{"n_layer": 12, "d_model": 448, "n_head": 14, "n_kv_head": 14, "head_dim": 32, "d_mlp": 1792, "vocab_size": 8192, "activation": "swiglu", "norm": "rmsnorm", "norm_place": "out", "norm_eps": 1e-05, "positions": "rope", "rope_base": 10000.0, "rope_fraction": 1.0, "qk_norm": true, "attn_scale": 0.177, "bias": "none", "tie_embeddings": false, "parallel_block": false, "init": "normal", "init_std_qkv": 0.0262, "init_std_o": 0.00534, "init_std_up": 0.0262, "init_std_down": 0.00534, "optimizer": "soap_variant", "lr": 0.00436, "beta1": 0.95, "beta2": 0.95, "weight_decay": 0.15, "lr_head": 0.0124, "warmup_steps": 62, "schedule": "wsd", "decay_fraction": 1.0, "decay_shape": "pow", "final_lr_fraction": 0.0, "batch_tokens": 262144, "seq_len": 1024, "doc_mask": true, "train_tokens": 755700000, "steps": 2883, "dataset": "wikipedia_en"}
Each number is 128 + 32 x the weight over its row's rms, rounded and kept within 0 to 255. Layers, rows and columns count from 0. Numbers have three digits each. The size before them is the row's rms in percent of the matrix's.

# up: layer 2 MLP up, 1792x448, rms 0.113, rows 1137-1176, columns 0-111
# down: layer 2 MLP down (transposed), 1792x448, rms 0.0993, rows 1137-1176, columns 0-111
# gate: layer 2 MLP gate, 1792x448, rms 0.107, rows 1138-1177, columns 0-111
up1137 095:127195119101136105096168132149135120129137128166126174065148174152105135139160135106228133158104099147139167143112160145222119109205116114130074123146107121139178151099146183143109171227177117115167150119123106185142104090140129108181185148122131160127132170145119056053137118162183143100134175114160085134103196065086202140084127128158
down1137 096:118085146158142099111105128169121148140162137113156137104133120100109132127163137153083027162143127170140186152126125172109128206085142148105206160156134123089120085144149102151119103111096150159065092099096154123124167177151124148169113135102095152079124089127129172141081172100128128108102110124107153142157112140096116101175034077136
gate1138 099:106151123146140089167129139131138111085165157132132191110079109151135149106147141129111098109131085153114115117137109154110169093129085075178179116152139183122084113144113133159165090130094184093114211084103145144097158112189149085070111077166123120116154117122113105164139144092136180129104130141150154066128139175113067137174076076050
up1138 096:077175096166130083143146099125110141109201170153100169106076162133018112150133145167128036085084119171095141134110107134133089108102165099178135092132093102126159136082188119089146112047111131188111148126147139149094146162136170179115124179104144071145138167100103126123109139099168181110115124107111138177162125174139157092178116136123
down1138 098:166080148122168110139091159088132130112083081143142152158182107121127152074147141160092118089150136096136136104140183082106157174129126150072099117107133161172153092117077159133138137075165161192161136173148139128102112110040136162104130129137094157116132072117167138137110131162141110117090153149156081144086091053092197103074198152131
gate1139 102:119142116095127104112154146149077132158128098141108109234115171135161085113090147129106078164074185183116133126119167101075135048169167127151097135194162132148177143187205125128143138159118169084099105172153132114168137146142115145133140093093088107170157188109118184152194101094129102177077114129122093159116121101095164159136161067094
up1139 106:097090128151149135196154122126199137084145139133095136142141057083087107134176071141115186131070194128114145126058158122067137092133168084166073178174177106122094149153172125136134110174069186122115093125109121114183132142167123070114104078125165167115121106182116123159086110071112106158139145143150107084103082128141124115133096111132
down1139 102:132112142116039135162155145083072174175129123123190140139119135116149108071112169126173073099195134076152137129158141102169048083137090155124138157111178140105194141119139113143091161083204106175124140126134124094043123112175151086121110157115116145103099144107114136119151113144096121123099076081091137140131046133115122138112147052056
gate1140 097:118146120127099165133150145131197166094097139145105091142144109145146130144149100128143077144141094158148153153099154150160138095127060153160043147071121110097145099199102117166076099140148139147156162120126086078168166122176138127103191100122115193123101132110138140172144100120094106164149152138107144073151123146123169119115103157135
up1140 094:150168155178136123149143108086088076153161124107128126147156108167167073119102100082108115163150110084094089046137126144095131150131095140103167126092097134120059190175169125135142104166131149137125136119097182160134139126088146085140077128153129096141139131117157089145074089062109151106120097084132115138173104100167128112122165073112
down1140 100:108111079104181131131087125137153169142120089150139117129121088089140151124140096119120109152090113181110168149134075095142132097029168088137121154125135128132123130111183100131080138096131104105131102111067092120127096130180119153094132077120080121168055142157078124131191122199134099124135143137109158172061167141125116162155124172103
gate1141 106:146135151113189080111165107160134098139146126141129079133090160114119083163116107130185138147097090055101113170095136136162162126129143118125089144167086106150143169131145124144132083168135166079167182158143161137082089106098159099095200141154162116162129164169100140138089166150160132133119091083140118138129156086115069124112110090126
up1141 104:109178170143150122164152109107067207104119122110102104126077061096144113048167099092071108119130129159176172118170136141121059085127149103169161123082135088130108100122132102169180134120136101075112134055083120148113035138145113097130088104152115091131163151113161150204112105137133125112110121066181147169111111135149115149102086084132
down1141 104:092098138086065155150070098072150103135119160123191099088166170108130172166152134122114146186120140099121070136147076054128119106157117133158121102156164157159096151173118154106105119168100165237139134122137076119151204111103171157149124084087161126130095072127045130075148108111142127202133172144112131148150103184130201128156136161138
gate1142 098:146159128179103131152180146101132130102145156110136140098131076111106134123103141102130159146119133125148188105134109129081173131122252111129160182152107178127147133158141150160163129101109151147158123075189126114094080154108136099094099095139151082161206101099114133162069143093134057174126091136110092137168128112155137143138116063176
up1142 097:090148113044120121097162140152164108136112180108220107127054155090132114136134117127116116088134179122104108097101153114123084142154130172141169154141166134118153161128136111076115092141152171127153066151089171108119133126133074162131120118112110130084172106133134139134111223131112175133101113175122183135108143209106164079185119117127
down1142 098:138139114123164174168099088101114165126105129088096147143163112116220056117121136115120181176112155154137138165170114127073171072121103091086104113092115072123110106112134163168171123080128053126150159108153074116109151101170172082119161186163143115142139130115180150090134068212145083145171098155174129125158123110142096151103100117105
gate1143 101:118155067153109087152127118148159129086128104122155118116077152091129130101171124120155189119080143180138127157156144133143126095147141151179143099118095204119176119091162021085153124148144093142145131099184122186144124106114147106150179070088099176141110105086151060122150029100137153119151128140134099133110082057102142132139114139138
up1143 097:132139113154099121124143114173136194123084104116181123107096142072131143101157168094131155140153159170102161073086150136144126157100113176150179095166097114130144160111122090122158108095154105163135099056130079166142143105113117127117169147125127132079083115093128053139135120119097191126103165146116167139129124130172161117173059193174
down1143 098:137140150151102175078124110096140102072143175156084165196113158175117099159108143156150135106096113094165074186169136117111156109111131141118121135113170180123119061136132128135102127141158127155115124176179136147079110158146108127166056104130108130180204132173164121139149119107107100164123111144141103139148142113107121150047189113106
gate1144 104:165171120097140036115161107117139120103076152141148153141134180166130143067163167124094115145168124141124126105081102130134161133127150145106104105132073145136175140175113154107142099141103071124161113122181134125141112152137129110107127148125152083171150126171105146116174097131150036122078137157099193104142119040076125122100158179107
up1144 104:141162139148138083102126094156134083114118196156115110083116131104101115055116161142085070144126155182125069070110077153075163113128098117112127142096120081127163184199142144101160101209155085142168081107167080103156145119121097131161123101119141138126183100147097151107181104126115061126146133194139135112176134054086099128096108138192
down1144 098:147156148098160100141103090150145110111118091100119118143106223156147133184165124150143149148188096044136123166154089150161143133169169115215113122132169190195184150073120062204098137104095187136120146156121153155035153100124094139137159158073150115151132168103195119148148134138201146063074137166108122123146163117142118139186169129122
gate1145 102:051158140124084097126128106101164144114134118119151123079137107109103162148141130111101158131118103135095136062138097155165130161105108069119162103131186156096143120161088162168142135146188149110166157120115156178134158145072139119140100080157180104134150095105130083139243088136153140110082079145079131105153100144124132173107160152101
up1145 104:140154119044130122142068136108152132167083136171050105141164172123127079132086142110156197104108157128152097185165122142164139142192175129115139123135132115049142122087151191182119102130153169096152080147086111174177078120121149174139150171080128116158049097098141146142091198167162121093183148136163146145133149164095117138112085127069
down1145 107:110147144162160132151150050178097089116077152097157157103094071111142115126134100116087072202075142117126140171092144114123146118087091149094086136123119161180162083127149108129173152096091116072169161105165124065105111103130131098065133101116168131164115159118077142124127086131108120125112100210172127128118131097040115101124121122135
gate1146 098:150092193139138081162094121132164156147065137098079121094069180171112134150116135135157148116101137149152087143066102100124086079117177086132092106107215056136106074160128117162169121144076116127090119186101160118169090163113153083162122153122181067127142129137153100169111138133127084151149093125121122107089171112111174125087083128101
up1146 096:145148156123153152095106142159051076173114130088144104145101015171160078156126159141085070199095155050130142082154164133166133092158138083188083190136164165095127102144129077117093135141094096093187114122124099085096085133153128138144135133179047176147155117147133145101154084124121181148128172174169089132163122126122083102114126126116
down1146 101:131108099153118097146198137132106124080164117183160178080098131179174179085132176137160189139149105188117091084128140119069100146133114155123194126174109144129044114154106105118167135104152157082136117133121127181162159128152153104054146153090181084138112108186158112130112190141111077111174125135114087108095128169172161153136098114133
gate1147 100:085153104145112098119153086131101113091128133137171162080121089146168122088121117110148067145068184168090121071061126132157163135110118165179132094110164102098191113142158135054078189077101178112101115167149124099164112136164149102049120150149206138107090180135116176119229119139124109123138072151110083171138152152162152131089113125178
up1147 094:121158148137111161167185126093120111126132188122142114065156122084175183084061140145165166120130140151165141131099116137136160106104119141118132157094156098103104097171136131110131098190147123087140105134094093195154111124168083131156124112150120081117127131119109083093171113112148132112113124142124131118135188140120110143176124182117
down1147 102:184082117144242114141098086153106119136146148127107116157127137117111158154132070097159105114149043108068084120132080116116118139218169119130095126154068138123105152097141100192102161112139106141102119110123193115050155153123121115113164125098083165152089118147060140186119135091123160121128156110098162121109146108137131122152122138067
gate1148 103:119178057165077133143102047131119150127110106159111106088148100147192101154116154084184105088174125112159108114138108155136166147157145109193156078105112108145145138057193069134081122196092157050088156149160145125195128145157153151129136084140151164110164166088114096131166107162174120136112090138141106137125088108156135173162149122141
up1148 103:144120087137123127140048138170159107110142194154181126107170091111134174101142079103205155101107152118126182102107126106136103123175164091119109124140129116143157191176067106157091056117128156093113147106103121190185102191173120154143141127122138077106152147129141120119076118128031109129165120059082125129137196155128146149130154127114
down1148 103:112146149128095113127111127113108089118129123158076133114120123119137109140093206141154095125164098157116050139101156158069184176111130147154151130143116145110121112022179092081131188182104068076114087137172119099106103131085124155123127211176168200092130138131150138137131113121169145160110145112167094139128079159210115120147111150145
gate1149 103:119135134181066141114099134107100124094096060134120121084135134154181155152119122076152121126118107107135124149145096048160151143157154090138167152114121166070155146221107107094114126186139143144169136113110078152125126167127134128144095139028138140124066143122099141129151108153092142079137125138154130074114157153093129127143085112079
up1149 092:170166076114091066081058111123118183153105128091167109086162127135139151089149158115133131149102114085069101082104139144118104122092114119160179113121159161188125140207126061115207108215169117112189100070111119128112029129117061142166179139154137121120152097121113140101127158090132186126088165128137084118149158115156106152101159104158
down1149 106:097099146117161180117138106124184082120093134146119120168162118190147100143109101117059146165141154135121176172160140131145164157096135140068144187102094128114140120106202130145087137073060111152116186162133121088117151100126162076150138125081134172159114104160153154189124129143175129078143145070127165138152145146114157137119088119106
gate1150 102:140086174126121132182174129181102122148143174129166118106121121146117182136173124095092182093113091100161121096073123145073097089163179104135134193123143132092196089124104078101164120147160130174069102104154135147233170124168112133157120105099144205128127219153160165140091081101097155076125089211076151154150143126174116097149113152155
up1150 100:126128123112053084132140118127133122138162112171116142069118167156082131102085108176101125108115135141159087149065075116132175125151111174128190153131124143118101076149136151126138145125119101150056193106162164119107097138116099169121112142116123128173127154141071130124141107123113114178137098100127088165111087147115137123141148083141
down1150 104:168090142118159115083114112157156153170111104047187051138161121117142123088140140140126156152117112117136098112135145132121079122132133120129106153123136092123143183112132075158160142127115160096176109152131166135112073089110170103143136164148111181107168133122142094191124124068119127118156144142118214133141157146150107094136075161109
gate1151 098:144106057190163120132136084140105144148165109152101111126110128145155083145102120156086139176115130165147131087104091140155139156128184166125164129088095124135178130134139054150107143130136113150151129151115091113105081145129140097097152147102168089117153124097153156109182148126110128139219121124174187133122181113088072092166162145135
up1151 094:105191162100096129144182169136171132166079151162172115122152126140203079111156122136188101049138094080132179116066146116074168101116112158177102136193135149141147163136166128106105162122106170152147143047131142143095093101120136100073109094172136110127147116127134091152132164131126126143121122132097125094164133156150172105159149090105
down1151 086:155135134150141105134086080164100081100207130147086165139096142094148150127109155100102104162095203165102097159136081148174063137108172136083126158147154102131122076157127107136128128139191097075121104166082076100121158135161125159141116172111120167116135160165109143083183121149074084067155160132158070081117121127114132145143083126131
gate1152 099:140122134162129184141169068155112125091107076175134162155140115139072163097117066103093087064086097090173146119177164145140142170129132105134113107089111118096152109105192092124119061131144112153098151164095092146059097110140188150093149166105141102130190107097105116143118138117092151123169175060132099109161163102120131139164124094134
up1152 096:119098112129148130140132150103087146083080112150134123112172171079128125138145122167111129060114121179134133149106117077096123039138119123131155148222179122082179146077098117178084138092104162138135170146165106152162129158154117105156124104148155108146146100084165094161142098126109119140104125112137153143185111146188179151162095122143
down1152 100:134171136124098115106140135111142109149177118145090127118141154143184110111122098135109158176153194118125129172180103147172130142138119127194127085127154119099058121132141100088202100169124148117093126047112140166053100145076203148137109115112054177114166087164082146121115168105107167118159158174145082098098131104147109180127152156097
gate1153 103:106156126148135120152144169111145101096067154128084164114135099059097089127132132141150127128130106144118156092131141095090075116151096121129121184120071128076185168154138137119080129185101144115108132117112154169139178110118097108154163099155125137037165139092142085160141112122128167115142144083079101210099123090194120135162072180141
up1153 093:135064062122137131135094102141146115122130120104166120120175115092217147146108143117146165163094137087107137161182155104139194088140119174099145105069151156143062090090063117173100135143120164099076136148152107130133114130088135108097065117164143071142104144112106118152138092114137128087172070148156123127113159151102142169122147045177
down1153 092:134169138109127136156159149116100134159122140169123124149135147099069097212100132186166102140123112158095113066150164091187074142142124098165107179149127105111145140174215164102120169131120172078079126129126168163144174081164127182113157036120088130121162113084171119167173135147125117136103172139103110144145094112189137082102139209075
gate1154 098:114164122143129151104114126082114116136110108144179129063111103153123173092133183144092146110116131163113120103101099078119133137038059155078140151116109135104185100122136184103128157129102109132149147138165134102119116071212120114113108139173191102110201112156146145130146106086126184091127128151102110083108156092062115133193090204113
up1154 101:185102129170119108101121128099066124102116155149180136077083110181132174089134159136100146139116106209120096138124132101096110085043114137138138141070153113113173104102138200109114093121156091138134203198176111118171155070178141118106161101148127128070168104121115085155149093061121172094103132162127086097110098080092091093186069208077
down1154 099:176109117104184120109147105121135130172125135126122108201129142103145112160082087146146128190132134105130128129099125132130144105183147113121146068186127157157089133180144119143091093143172163148135105126134133146098097168101114130178181097097108144124114160053121090131109089115134062163115135138099169166099212167115160099132163114174
gate1155 094:098100155105082115109135115118109172113100064093123120130172137117181103162100120109168067120109190114176185131138101156135115120154110147120070129130147083173113028142151155145177155131119128086095083108104178135091096094168068144093164066103096194165131134070116132073117127177099140091155061088135099067111149117089106089178124139152
up1155 091:141101191123135134109093160106098155152159101086044150081116117150153107073088114138135122107102138204127162090143130129077091119142133136077140125083184189175164134140085179115137110148156082120138079175088129096104131147112120147167180081157084186152165146119098212142154116080144109069134081146160153140157129136069109095078106095122
down1155 084:127094071086164185096161142151122121179083152172165141158122097179135164176131111146151096104143094151124122156099163071135174131115110157128142144166091139119155167099152120120085150161174138166089181141175129168075162081122210121121096125129133083097123091110164117154105149068147139158071134165121112127133133103141079158130146103134
gate1156 093:124144113139137184089167174124125154136233115119164136116106127103119120133143147170097117185132135136105169163115144094170225162119150089130121148168171162138068152143085115100113081141180127120097145091140072149070138086119125155068162100113084144189131102114094182125162131156074112143183165108146135127084135137142100099124115102092
up1156 096:107131131140145109130133130096076077102113144054161147078129097167110096146100131120115097133142179123075141149067129074138067102122077156175114146092144110138133138108112113192178130088081127073100178067188161144125131170149157158126147174139147130177121113110099107116120101156141201126086169153121097079094117131107122141092120196133
down1156 093:183119112122110164115111141138143172118182094112140111128123156063137159145172147130127136112139119112178167133191134162122193151132177068094166075201125137122080156146136143061113084156174173154115060155096091143140131160116116123144131076102111123109116115124129157166142185075127063151178076086133115152116144099141144147138157145155
gate1157 091:190146104116137156094138066108127167158010147201104145119126184091066120111151151107109132100191122108073115096090141141165132173149110131145113080142129131156127109118118140086116162119093163098147169142088127122140114174087099122134142180135111093103142088125127111124127136117171098185094126114142118138167116118131104147088135100133
up1157 095:117150146086149086123112103086090120105072101130122173167171119158096142154091120142080218130142118154079156194096154105159143161078188120095123140134187167109134126094116053137111136118145131078112153161153196142120118123103128179152131154115142123159073111122120096150104138175127127123078092187166143127099137154146104148134083107110
down1157 088:091116149185085157182154147150159147153159119109125107097100122101207123124137119135164075133105155131146041099145149113124113093123082079166156110138058112128101136148136187123143127117164088150150065105080096126166124120177122097095124117136167138122150146134115092091154114134157129122182170085136122150155103092101178138110129149136
gate1158 104:078161156139108184142144103088145145076080146120061213143092184087112124113123102092094100137113132185172052108112210114143117141129091081140145189100150117185110168161130117137167169124112168113147112166146098133108111090133152120107202082136135213154139155145118097165143129096150128142150194139178102120083121137078127123120084116160
up1158 093:156075139151113094130066087139132150112117112052181125131141126136067137121100137142174116113124162107177204119120109173132179103173112137179169202147171117109127138075150093115206096095156179125127146151090154125166091184085163151105143120143127182165088146148108135163112122150134117139183196118123112072128141129082103124101121119097
down1158 104:140121119104138140137116120145107140162120112182068155106172127099134122150167115109105144126163115135143081105084109080125101103094127115125124075114096161115138126164094131167107072138097116101138141075118115070122173130118159088138102128094092083036112081103188177112091098098110202118097072143076107115114157192153139155150074121126
gate1159 103:098106149099138173143129160120135105152130080159143169105105139072170168107110122095139058125179149161138120156158100045095179181108114105114107145153168173134177121115067187092113071129136133150124108129087160079118139173149104150132107103109106120111118119138136127168172097107088149152121095110113134130084080094145176105143139167130
up1159 100:116184139127080105126127111081121150122112153096149136100089129173108093123159076103127109186147141149122138149125117101158081102166144108105112117161076075050065125071133092172145129144109099117144163176111099141143114112147181192148149094151135125207107114108123117159117059107133167134116175119177133082164157177151133138057158144093
down1159 104:159097135123144109123158166153175122112161125142090091119130169131142165199106099105147125087058117113125137120103139156115104110084145170141085142089144145177104157187134173110144141120194142138106128095202104191112128068141128069106116149123140096114142194124149096124079173161125117120121087193088112167104073118079125140190091092142
gate1160 102:107130121147115184121129098128082144113021149186146055156129102107121181087147109117160195140119074163119087139145091071103112114154123148077146090175108128083154072122111144192114109131128176128141102125199152095141090099116093119167070119131146092146142109146108144095206119132110166123159142141104089108119092117124165130168121132115
up1160 104:151166094126130121123137158095118115161147127096140081138087024166112113127159186150161190132093115190154114100102115111121112120143124117104114167094083096156171100170148128159159103143066140133151128125184077124148113142121096128104161105124142089177105144123054120090148188169106162124113147197157100194187193143137129089173147114119
down1160 100:122113133113167132133151106144150105163159109188076117089138176141169110125129127109138139135153111098160176126167154137158096181137129154136175120153104127132078090130160136147113142124113140128118136110107171173096148129149118147169107115062067158139194095112146131134096101119121101132137128116107158145117156120131087144132136135157
gate1161 102:105167132141137148147122120210106121183122141101097098182125079127095119164153122118122095086124146113128136182101140082095087119177142124116157112107114151070167146172133109119137155107121091088123129132146073126107124138113148124165112136134197060121176166077134170121195081187063078076108090047143142163160140144113174133097147168136
up1161 097:126108094165101119113153100114115125132126121183149162154088147125122071104140140119144169152143104126191106179131130086048117104185104168145152118209112148195113121095090129187112113103098072118187155128105161140153119144075141113091174156153132154181079113166080131186140141139150133164083150116074131151139105170179069109129088147120
down1161 102:120120149084132165155129150138124165095130126108111169081133083100219234150142132142097165136156172126085147073143122204197118144188151053138074145104169136123129133101111114120102172126147132100069140130107052085124089151150133132124129068101188127108147131147080169091173134107103090141150112189166107128121088108130153163098141164114
gate1162 097:127144068148135151154140151147116155115120159079091170213112107073110115132200130101099146105143155127081138136145169121146108149112167116123149107130117134101160146085168183143109131118104139103154215140170088163165175115091113160134116117083162061111177113136192130147157133121087155126075128122198112184167139130156120064092159166108
up1162 097:068139128221149074115114106193155157097172141094113155148119158150081128092160120086147113117181128158097172123140174167136123099117218104094149091142092149126089185143158072145138165105131127125127127159126066145094167109105148155070078155062200114101117146134137147122164117149097171121131135129191097170152090118201113108090083137150
down1162 096:205092111085127141096169105089121095142099089143140175152119104115144134103099118150099114141075143097148074112147143089124159099142074134178167178142148147139163096122122124096160134086123165174134124132137157108149105177145099142167180088168063152082135089109087088135120144141157127168084089162079127116098127130113145181142124112158
gate1163 101:119159184143151106132137110120112131146178091135142105042084138131052141135161090093107142114140123102055161033140164114160076114092170143136099152082109173098143094099128123157134118102157178181094079118114103124146102101215170122138131145070178120151174125134155103105102071155128126063120166135063136089131149120136122085138137152114
up1163 098:154113148128122132104137127099152101128125128083110143099081145161134111083139165122124139092206130082102138145110148111114121157108184133127100096155102104130155136134192143136167136157113098156136140083095082160126100170111105113173106091099137188069134152105196093161147145125209104109065135090166158124063151092124131138082124198151
down1163 097:119101149100089090100148158077140146100160145195124167154174143117116100165118179101135162113081090173129129167146143141094147125177134165153118179131108102181098173132061172116122162115127087076141088108125106132040100087096134106107106179191120126157154123164159155127103150124074150155149088185140090104151145126104128148185202169093
gate1164 099:101131109103135193095134072120121090161132202173164110172141123107195149146178139053133162121146106141168149109097153131171094113103123116099136130171097139134185138170170151134150204180194122081100151118143154094064183118155122096176115123158145082102093161135144125154152119127128145115150124171143156159165143163154144121138139133106
up1164 098:089090153081166175133099064127151107138162190136092118164122099161193141132104158156141125165163084141070122133159126132174156128080129116099083160129129127092156144201126064113170103105054142099126120121112148095174080097098082095146103086149151039094117144091144087112151101124124110170121166115122090087134090169115144135125071142115
down1164 098:147143115206132091173136109141166128182097114153176122113126165094088111110201148138100098091087139103169126120101158125161093143164083148181160080138153105102140120121123161165102144130183107142085111106112098174062147171154113165127127140144132148119126106136083173152115111072133163054124079174112138100131187130176115116099097097097
gate1165 104:100123128101103099107131163151180189145194128137146130171124182163155138076136110118116124094163138108121116083095066108134105134099082072131107135069077134138112092119117116116095102121123155092142203101109163056110118130129077171114234098132136122108109105049150136122110106074114148160111117081129126180084133102092072086182179092131
up1165 099:138104114145100147101096141119145166137165073115134153134120154148155147071098121088113077107183164094094057111123085154176159121058091093177073162073103103159125108140109127098071101121100105124120164054108163086117147122116108198117113096156114089142096137113152170136110090119119145188114092099167108146149105112083111121138112192134
down1165 100:160156152145165163073100118174119102108121157127153075085155138125131155144201141134114113178136147144183134101149148161073118134188141142147166145116150120116139176088072111195118146115115125173136167121117129193066101156138153100172111165080136154134147130150104117140128122107118112077094154156097207124184134117214203179139131130141
gate1166 097:167094125038109112127137175132132149179133125100089144125076101181105099118129065173143072074115110134118145183169065172112143126156127146155098162062170143194113116098113063153197160128158193185123152114156111130099081142144111134132118091116125171132139114098126114165130077093131126098117086182129109123059185172103056197177115107161
up1166 098:162103100131169197154109099170178126139114143103114195179075123094156126145057115143154059149165107127113118159180172117088125114126125153134121134092144141151091099103163120120155119192135155082147114139141163117163133079089125188110155146109153143090128143214135137094112127074194154155144146119142108052148167157081155119160160093089
down1166 102:133200169125132111131129102117151125111102149214088115064186142157094095123193153096082163081119115125153138082152172129165129131155118124103197116076165146134141129082144145119139101097044067134157140160145143162117150106116180133105119161251128100115134079151138106178140126116127070157074146127117174183157098136118164075100155163130
gate1167 100:129113129120123157115124151130120119115115150112132080103075148138111168187170113178110174141074143102153084140106110118155108149064128099136106178132085130140129159100135097111190130157112203075140117202166169100196122179115185121193077139141164124142060106109158132155086116127190173089102156112107123165120199128129107092171150108105
up1167 099:088101130149136113162144119101181123158153095138117130156184119126137083129070137055160093127173117160123154087169137163095123091121149166128137105112158076136120131179116142098093212124155082169082152076156106150055123102118087179106123106135079135127127127162136131104121133097101069208129135111129119119136086164185164157117093106137
down1167 099:141197144116138078104092150117089147077131131114130081019132136114141172096143075177109188137127135093154112108136119124125119179082095179131109118107153189111140126121184182164207110107123096095178153213180203158160122090145165132121083122151121121175117172140091109149116148106123122130136126129111057129123143134112097087111120122143
gate1168 102:114118120092106130141139113117096196141151110119107142078174116094184162107111165172155087060094161138078162132176129049181089161106124152159138144093078110121092091094130125134113097134168182062140087123133131159132099127043114174108100132183104111168122118076108074132118183122139110178193129126122059118106201099129096218104147013106
up1168 104:170074156081155159116140083106154108127124104153119094072156124129125167127066145182106088143139150079090138098138090115140131103151129104133108128139145206103087107073176156146079122183126143141135091190165139146202136221074131184187046121136078158161092145100058108152133179159140057168146097108141107115135153122101115188112147100129
down1168 107:106146104099111138084150159193158083140147074170040136137122177104167168134161174131062136102159119166190148137097121189099121109144164116183057118142152075115154145130121157117173145072168105118134178069086111142152093090112114121110142192102166151129053111150189183166112154114113128107167119103094108088087127137150139109101140068088
gate1169 099:120128144183123151152154121127146103122124185139181127094193087081093196107113094107176133214130127087100098145127128125139097135105133082074110159088094172154138093159118176134116183160127132082143090091167155154085091094179141092129101156152097130137121128148135136115153113088150080119113100111134101097082119086094119119102112156116
up1169 095:123095099090080118106109121085133115151116148086077150115091168170093098082118149046159119164123087163086098113141106158093129183163138118182149118118124173125178134137116032132083105135159125138121127125123141064157135149103128108130203170078077152129069110132123166122143141084120103133160109090163047104152132114137159161086119080147
down1169 099:092160147161169123091133109139107153120134121128173136103157129172130177137135137157143090132112129072124083115103128117106126090140116119064108126141112106131092083141131180137160227167141126109122116128165153182155110099104123146137119185162193154109116081144123101115084106152130187146091121084097179134111130153079110043106166172113
gate1170 099:100135125129180139159110155153169112109125123121102123085106108132124123189165158084153104128112167145186154085116148159132104165089181121122151114121115152098117079082135175170120127137167122123126138073211148146195149108067123109146120074121111105106153184086109126173138150106077120137201115121129161186127140120136126110145108100123
up1170 097:099110106148132130176135201189181126108152114160099135103103087124157101113141108157169176086150168174180130147129108093109101135075113152125101140101156157107140104133133098171104110134167109096106126036167122163147110141142129045143095158089185154168110058102118073138110098195089164150125119140168100170137137165156150117143102137143
down1170 099:151162124132108196107175131110127111165165134147138088127162119138059135084155179130143139170110148069097143124147129136092148096132107102146152171105141113183084158159158098083116120127155126175115198202071164120061144135141120141085214101126065128091182102165111138127107177091148086075150090108140132140095136127099131178122184120140
gate1171 102:119056120155101074145142153177071131114071178120117118161126117135182075076139115111191126073111114105112171063093155121149139086148142089118186160186068080123161117082097173139194144109095045113183119109119196137202120144149109108126152077152149119044059110121102153120153075136099132087103168168138091080126095170165193146157108143098
up1171 101:095159065131147092134117133157085127142088167139165160126115140144231146130118116180115122160161160086119108130164114117134158128165081122106105142154094146147132148180101187124124109150131114061152157111111093085157122154063097132157117119117096104137098100112086104118186165136151127122100149087065130111142154118077118122096172089127
down1171 105:175146157128118148104114123096122128176136067156171097092105111122057180146113131120168125129093093150101141152160093041145137146126115180169141139092160117134131116111183080114077183131091128164108146076130120157042102063167138192148129130153141120170166123109165160139125149117114175151178150123130163160169118092130108144161153095131
gate1172 099:109165100106120170140096049099110128178141129108133136167128108096133112155095143110113116138152119085114175122095066107153127143084116117089138140161084120092142121148096132098105161171194169102088173193115143128063115058160148183169162164125083096138148154153110155087149084119108107114135141146101083098147087167121200097155121183119
up1172 101:129119118118152098095158085104110131156163108147086075177117104131220081105087152055165111106145103123133057149117109092068124122120138118145136102171121127213109151131069151110120108065113197186139176151137116135165148070122119147162168083135090120128125071110130135153190081099138129081097120104088149131104111127148107174067184149124
down1172 103:122139141168153112147114157109143156126113127094105110081169136090144136167169126141125156078140099142104090145142081132141070081135090117143092107070071141128134149148148136184137156124132109085146104136149206153174153173067156083086102124124187208119089176153127147156131109152090105205168108174145151127087197164216125145141163090194
gate1173 102:124127143099086119191130105081122120107097147164142127199124127143157203127081147207114156134113174137152123158092115136180083145136128091118133089070124115107174127173122091151140143142111121140073042016129146121054138126143074167140122143136167121114127137111147127107097130142065124120171149111101102130157123153110153079184110156136
up1173 100:136140068134097121093152163121093104135144159154120116139171124120096116173086101066083128127185193068076058110105119111142170084150100123144178058173073094164170175119114102055119100088105113122105164119105133090098124101106144120143129070119118205098127115168077131178156141152160150140138172136086151117136142129126161156114097089133
down1173 098:167160176106154113066050103192147102137146119124168101125102117090119080076125161173170119133115083158188168110128162127116152117088110130111077149117129153129138073093142129133143102133094191120186151144148092133158110114122124114146182189148129098118120216075123210104158099108109134102144147146189146133116088128100058167131131039160
gate1174 103:057100148077113097214122128133139170118101101086069146079130164145137102097117117105128083135100114128195087135155139159144100084099182153137152105121093140146143114124122223150140094139120166062146135202162075170200177076128095153160120102111086145173169142119089085137140105144114129159067091146125180116121170068130144119140099127165
up1174 098:145133127095137099165091122127104181105083159104066156116160150148096156114109153122103132167074145164144085133135132156106115109121145110106108125120081138132160122106152188116153096107152180088082108108174091145140154086106103122166182126109081150126218128107153066150105136175134139114111072137155202157138113038111135105068108132193
down1174 106:131177116150127134095139120125131152137173085178144101094122078116134127090145093115152138113128142107095136064180120111169130107154082091123145166147133118093072126168125064122052168113145058193147172121116145056060102163135152117114120122132178144124078100120081138078137152108106110119155147123181081111076152154130067118190150113107
gate1175 097:207157111153157107111153149156175129116136120119180138130121136129111112091124131128136076171123160133116194149098143122173112123061104111085114144170077159098110120087138140152130120125139160142151141116190093123061106110119106093131050159105122114172099087146192137118188132150078103147138167139164114087115117121088089112087179114068
up1175 099:190098145092087105169116134115175127151113169038175141165113118168082123172081144143157155140089098104144121112081132127085128102146130124161127180064151119149148099073116118118208104150138132172113157158122138139129204094130137104131132049111114112058161128189091131084127104129109127145102094106129151098111110109135148173123124109172
down1175 098:110178113127144154091082097091102082114079150132060150071134185091123131085142137159117112089101167102092120152151156131106152146125162182105054104099087136138138134111084116109184115120120067110123110031130176132123047174152137115174196149123170105128153118103142131135040103154095122111135153110156087155152157184136101116129122198106
gate1176 098:102162155123106194147172133162118168163156060137143164133124189154090137096200135113141057093137107074077116124171105088130127137175103111147136124097122131177146159125140087130141051147121105132141136171162141141149123142149137146091128138150102145131138105071101111066145126110089169029069122127105103123155141038129100148119083172138
up1176 102:038159130146121135135148157121134166151112127089152115160082077089110104133131131128115141109146154121103150110179083128124109131145127103137132149109147139143177158123094123096101063080109163103133090130127097093138142049142112177193057169101136077139129084086093131130134129131104082134086120170104097130162099168223037123144147109120
down1176 102:164152117110117143120136148169162133159140080152164098132105131184052119130160116103101100111090091102162149114114153166143094162106146078122237187145062098139102144142169099133100122097117105153138156120167209164149167175107100136130166109156116174125115109132143144137094184099180084143092124103096159144096138082105115142092123108124
gate1177 100:078146138140131153056121148148118107129160170127116086057109172096122139080121151122122137096102097117155140108150146174088137151162136130138119161091219113178122125108075122156176094161139084124115157137126170174162190135154115179109123124104081182156158115086121114167086072116118088131149084155083196092118132115118105136158123129130